config = dict(
    d_model=160,
    d_mlp=640,
    norm='layernorm',
    norm_eps=1e-06,
    positions='learned',
    bias='all',
    tie_embeddings=True,
    parallel_block=False,
    init='normal',
    optimizer='soap_variant',
    beta1=0.95,
    beta2=0.95,
    decay_fraction=0.492,
    batch_tokens=[16384, 32768],
    doc_mask=True,
)
Each number is 128 + 32 x the weight over the matrix's rms, rounded and kept within 0 to 255. Layers, rows and columns count from 0.

# layer 2 attention output, 160x160, rms 0.257, rows 0-75, columns 0-39
[[113 151 169 136 123 149 130 101 135 147 108 131  95  84 115  81 155  77 134 171 138  83 155 127  98  57  94 101  64  92 139 116 134  70 111 135  86  98 130 152]
 [127 130 132 119 115 165 134  35  94  92 204  75 120  53  80 173 116  99  96 109  50 106 136  79 133 160  79 126 174 160 104 129 141 185 108 124 122  59 176 102]
 [150 103 109 118 107 161  55  91 107 115 131  99 144 128 179 160  52 127 150 164 114 123  93 140  63 147 164 108 131 119 125 123 140  95 129  78 139 186 117 109]
 [ 99 108 127 106  95 172 191 117 174 182 130  95 146 102 140 137 122 140 141 132 170  75 151 177 145 204 121 106 103 155  91 135  94 118 106 109 106 216 115 122]
 [122 129  96 130 175 115 116 126 112 168 128 108  97 153 121 115  91 174 123  80 149 195 103 144 154 152 157 158 154 161 114  98 102 103 179 110 135 125 119 122]
 [ 77 172  97 127 167  85 140 128 161  96 105 166 132 176  89 130 183 160 159 127 145 179  89 127 123 123 118 113  96  84 138 141  34 173 154 120 146 176 165 169]
 [168 126 171 129 156 122 107 151 117 107 102 138 143 196 117 159 106  87 154 141 131 165 174 124 140 102  90 115 122 139 103 152 113 165 155  69 130 108 104  92]
 [ 42 125  99 159 207 119  60 153 150 142 156 184 159 150 163 141 126 200 101  73 110 127 152 119 117 153 202 120  84 145 124  98 131 158 141  96 159 130  82 180]
 [ 62 186 109 108  96 107 144 112  89 120 116 141 178 107  85 153  69 125 157  72 137 152 159 115 119 134 162  66  80 161  88 130 127 156  87 119 154 111 153 160]
 [114  94 158 106 175 142 139 183 123 111 185 134  41 119 179 117 139  82  68  81 162 107  92 143 150 126 135  82 113 134 128 137 138 126 164 136 112 197  91 140]
 [122 171 141 114 140 144 121 187 172 147 148 130  89 124 102 126 179 104 100 149 113 160 101 154 133 144  84 152 136  85 111 127 142 142 127 155  97 100 141 116]
 [146 131 106 105 145 170 134  95 126 155 105 146 137 129 167 136 166 173 128 132 128 173  78 135 140  73 115 135 154 120 138 159 146  93  92 139  94 122  60 110]
 [ 32 122  95  85 132 139 122 107 135 100  75 122  56  28 132 113  81 142 196 109 159 108 125 162 105 135  83 155  97 129 192 143 148  56 155 206 109 151 164  41]
 [129 106  94 155  99 128 163 131 150 164  91 110 136 132 177 129 119 146 104 158 132 122 123  84  95 120 127  94  78 122  99 133 105  92 126 106 112 112 102 114]
 [111 176 164 153 168 141 150  56 122 116 118  89 106 120  97 102 168 125 135 124 106 150 132  72 114  87 100 132 151 140 172 109 112 105 160 117 171 152 179 175]
 [177  98 169 138 156 161 184 114 167 105 153 145 235 146 156 105 155 129 101  98 139 120 192 114 178  84 157 141 123 154 131  91 188 168 142 112  91 126 110 150]
 [102 117 156 180 125 150 153  83  68  67 123 104 112 145  80 142 103 128 146 124 104 140 109 108 134 103 101 159 153 150 151 182 113 199 202 189 109 115 153  77]
 [ 69 177 106 141 165 159 174 106 121  84 118 177  52 119 100  97 106 129 166 126 120 140 135 109 159 140 126 116 113 136 146 128 153 114 125 212 140 133 158  76]
 [120  99 131 155  76 144 140 165 176  97  96 130 213 162 122 111  83 122 126 139 152 155 118 124 120 144 156 178 103 156 151 136  61 131 153 115  83 137  91 150]
 [124 127 161 105 130 169 121 138 109 121 128 133  69 215  46 101  91  96 159  61 114 160 150 139 136  76 143 112 105 152  79 173 118 127  70  95 136 122 105 201]
 [117 113  83 137 146  67 125  94 135 136 161 124 180  98 193 105 187 136 108 118  99 158 126 100  99 123 120 175 117 108 150  70 153  86 146 136 189 141  81 112]
 [124  99 173 146 123 189 127 139  89  84 112  90  77 125 149 154 144 152 151 135  62 200 157 121 124 141 111 157 167 148 129 189 177 115 124 129 118  90 189 164]
 [146 175 168 161  99 173 155 112  40 151 113 174 102 136 127 141 135 159 166  92  84 106 108 134 144 106 165 144 161 108  98 122 109 122 136 157 133 167 145 132]
 [121  40 142 193 141  65 119  85  94 105 202  84 193 118 127 126 128 165 125  99 120  78 118 105 135 118 101  74 123 121 156 114 102 148 140 119 128 123 103 119]
 [129 128 129 120 101 141 125  74 147 123 108 158  98 155 174 121 114 128 182 164 111 175 130  73 104 178 135  93 127 177 132 129  96 152 130 125 148 179 105 148]
 [ 96 145 137 139 177 120 145  85 169  95 137 144 130 148 154 141 148 169 138 119 127 103 165 167 169  89 173 173 110 132 101 123  85 127 161 138  92 136 134 136]
 [116  79 104 109 172 137 117 137 146  91 128  71 180 132 168 108 124 162 135 108 174 173 152 103  80  57  88 108 122 157 154 179 114 184 149 176 127 127 157 166]
 [125 125 133 125 165 137  97 178 108 141 123 147 146 151 110 110 140 102 124  91 128 114 110 108  94  48 108  98 116 140 105 202 117 143 131 138 128  78 145 138]
 [193  92 177 114 130  94 126 165 147 140 150 108 156 119 105 144 123 130 117  92 143 143 125 117 145 133 166  98  77 145 126 132 156 126  92 126  55 146  81  48]
 [136 176  98 139  77 105 121  95  83 140 135 106 160 119 109 108  92 121  76 121 112 130  83 156 118 144 114 169 186 119  56 184 130 182 142 181 144  90 162 174]
 [114  84 120 136 144 173 135 150  84  94 135  64 124  62 134 162 144  68 111 147 100 183 116 145 138 156 113 170 134 174 147 121 124 168 137 138 124 128  84 122]
 [ 87 144 175 125 113 168 134 124 106 117 111  95 126 173 143 149 105 168 157 116 171 144  95  93 187 141 164 137 115 157 110 169  86 145 117 159 130 144 158  96]
 [179 111 130 141 120 155 120 126 166 133 117 155  84 152 153 119 130  96 118 146 113 126 116 132 153 168 166 164 186 171 130 178 105 134 157 137 135 133 101  60]
 [147 107 141  69 130  82 176 127 178 139 124 135 152 176 155 153 146 178 116 134 154 174 153 174 189 144 144 147 169 164 124 112 158 177 139 172 149 154 138  95]
 [ 93 127 108 130 157  91 118 121 157  76  92 143 167 135 151 123 149 138 162 136 125 108 113 108 140 160 106  84 116  72 152 111 145 147 157 177 130 124 121 112]
 [ 90 151 154 109 111 145 170  94 150  54 129  85 143 119 138 117  83 100 175 114 157 120 156  96 145 141 175 127  75 172 158 142 150 130 118 149 101 146 167  92]
 [146 105 105 109  41 117 137 115 106  90 148 173 145 145 107 105 113  84 128 138 126 107 162 135 109 134 156  90 138 126  79 156  83 168 116 142 113 108 132 140]
 [147 123 141 128 116 148 173 127  97 110 148 127 152 144 135 139 201 120 146  82 114 158 162 145  95 166 134 122 130 122 114  86 172 168 131 143 116  89 136 163]
 [139 170 199 172 198  66 165 115 142 141 119 129 179 111 136 153 157 144 124 169  96 118 178 172 128 125 112 117 100 157 110 134 195 110  94 151 101 116 150  54]
 [ 90 133 152 111 203 133  99  83 151 166 163  84 169 106 123  65 113 173 148 153 159 202 137 108 120 118 131 134 149 114 211 128 137 153 132 156 134 136  97 145]
 [141 127 162 150 118 116 125 156  91 122 171 176 153 166 108 137 162 145 105  99  93 123  79 165 102 129  75  90 137 105 154 134 127 140  97  78  92  79 118  98]
 [185 120  97  99 111  97 174 131 174 126  78 108 101 133 117  85 124 186  49 126 120 115 115  33 119 151  72  71  81 157  46 132  97 150  95  90 101 119 151 111]
 [124 153 159 145 135 118 159 201 142 168  90 173 100  76 103 179 186 117 130 101 125 212 168 139  93 127 149 143 150 142 184 146 140  96 100  79 128 108 129 139]
 [152 138 123 123 124 114 187  96 175  91  74  89 111  85 114  71 121 157 140 130 148 114  71 115 116  96  83 145 103 182  87 173  92 117  60 125  99 179 118 170]
 [132 118 117 132  79 104 137 181 119 131 109 113 122 120 162 129 149 132 150 125 176 133  75 182  96 135 123 100 100 106 186 133 118  87 145 167 111 152 106 131]
 [101 103 162 118 147  31  76 121 143 134 128 171  82 151  97 187 114 171 135 119 152 144 185 148 129  96 195 148 187 120 132 106  98 125 159  93 179 177 143  87]
 [169  84 123 131 117 184 156 133 140 121  34 104 132 133 209  96 151 121 179 186 167 124 106 162 116 169 198  80 119 124 132 154 126 108 129 195 114 160  90 115]
 [104 176 143 171 144  67 153 113 115 158 116 122 153 164 109  96 117 159 119 168 148 163 179 132 108 135 141 129 124 105 143 123 197 139 138 166 110 133 128 138]
 [184 152 180 119 132 135 143  97 137 129  99 154 148 146 128 151 156 107 113 152 111 123 146 158 176 136 126 172 135 192 106 152  97 185 121 108 143 138 153 139]
 [143 168 112 148 139  97 141  94 115 124 152 142 100 124 106 111 148  90 117 177 104 124 181  91 159 142 127 140 169 123 119 185  96 183 123 143 155 124 175  86]
 [131 174 144 119 131  84 161 143 120  87  65 137  81 134 119 126 189  75 137 146  93 108 190  85 115 169 163 104 139 107  94  99 119 100 146 109 142 128 140 135]
 [131 122 124  96 133 183 106 113 163 132 119 135 141 138 139  89  94  87  85 142 163 141 127 157 113 148 187  92 100 158 125 148  79 171 127 156  88 129 121 158]
 [100 143  81 189 121 127 118 126 143 103 140 109 130 156 158 105 143 113 139  85 117 148 143 145 138 183 193  99 177 150 115 165  53 133 116  88 133 142 172 112]
 [136 222  85 119 173  89  81 160 109 145 120  72 124  86  74 167 147 144 132 117 135 114 120  81 179 126  74 112 138 145  98 117 142 112  87 105 162 164 178  69]
 [181  46 130 107 105 146 116 121 128 158 160  84 153 138 134  98 154 109 178 143  97  98 214  79 144 170 155 166 154 147  77  93  83  86 108 123 110 125 143 130]
 [ 84 147  66 138 116  86 136  73  74 141  80 117 148 131  92  76 156 173 156 130 133 122 145 107 128 136 109 116 124 129 153 148 129 159 115 156 166 179 166 117]
 [ 96 110  75 100 169 139  60 111 142  72  78 108 118 108  97 112 128 117 151 136 143  94  84 117 126 109 140  89 156 111 140 174 160 122 131 192 110 121 154 132]
 [ 81 152 109 132  90 129 149  95 131 100 141  58 100  93  88 175 149 124 149 164 161 136  99 177 102 142 197  86 164  95  88 171 125 141  92  70 175 147 161 180]
 [ 99 130 110 117 115 138 166 114 119 159 137 117  94 110 152 147 145  98 100 165 167  76 123  98 121 167  35  60 138 126 121 143 147 136 140 143 142 122 165 110]
 [ 70 163 108 194 156 125 105  93 137 146 128 139 123 107 135  96 116 161 102  91 123 133 123 125 163 127 108  88  88 118 173 134 187 137 171 156 128 124 165 129]
 [ 68 181 138 122 211 100 170  94  82 143 122  88 115 113 182 213 128 182 130 134 144 149  92 166 142 135  86 105 149 126 154 161 125 127 132 164 156 142 158  79]
 [ 71  89 122 127 145 142 126  77  87 136 123  90 103 117 151 194 106 132 143 167  96 112  87 147 117 177 115 128 140 122 156 109 116 111 127 120 184 170 147 125]
 [117 181 129  92 159 166 187  96 175  81 151 127 149 135  93 112 136  33  55 102 157 119  68 151 119 109  51 122  95 182 140 180 144 107  95 111 130  86  99  48]
 [116 114 154 126 163  56 141 187 126 183 111 115  97 116  80 106 163 121 115  66  86 133 108 164 122 181  92 134  50 130 125  88 149 179 128 133 148 126 151 119]
 [136 139 119  96  47 207 145  99 155  61 121  88 168  90 141 164 103 123 147 148 171 171 176  84  63  82 161 105 105 165 122 127 103 155  60 115  99 133  61 138]
 [111 117 134 147  89  94 134  89 152 103  90 142 121 112 117 100 129 160 159 130  98 139 105 144 122 139  52 146 123 164 182 106 131  60 112 134 125 157 174 137]
 [112 188  97  85 102 131 150 168 118 192 112 156 170 122  30  87 130 126  95  44 114 112 106 170 101 158 133 185 116 125  86 136 119 166  90 115  70 100 164 121]
 [106 137 169 125 118 138  77 160 136 146 151 145  72 103 140 112 148 101 119 172 105 118 139 121 124 137 153 153 133 147 144 175  99 129 126 143 143 157  81 112]
 [104 142  84  96 117 150 136 121 124 113  68 132 192 106  93  97 164  92 102 130 161 109  96 131  79 127 112 121 190 142 127 194 128 177 112 191 127  18 191  74]
 [153 147 139 160 138 162 125 111 135  94 164 117  89 100 159 126 109 135 194 139 106 169  74 150 196 137 112 153 129 120 138 149 142 131 144 130  96 120 122  97]
 [143 117 173 107  89 117 119  95 100 173 137 184 133 167 150 171  89 121 143 156 120  49  73 167 102 141 145 161 140 140  95 107  99 120 167  63 105 128  90 123]
 [147 134  91 152  85 117 103 175 135 144 130 188 139 123 172 162 122 160 154 127  89 161  46 122 111 194 103 152 130 114 141  79 205  94 103 106 106  89  85 114]
 [106 106  63  72 161 110  91  93 111 115 166 131 135 120 116 130 117 137 154 131 116 116  73 138 162 143 151  96 173 136 107 121 147  65 141 117 139  67 125 125]
 [109 102 141 126 103 142 118 160  77 115 179 130 102 106 106 107 143 161  95 101 117 115 117 104 132 145 117  68 116 104  76 167 132 140 141 100 165 131 145 185]
 [122 100  80  97  96  82 102 141 140 111 132 176 101 104 113 139  93 124  95 115 126 153  81 149 106 111 113 143 193  72  97 212 123 166 111 178  75  74 128  93]
 [152 190  86 166 207 114 143 125 133  60  66 175  48 149 128  81  71 165 145  72  81 197 139 158 144 125 140 204 153 137 156 125 121 110 156 152 103 127 132  61]]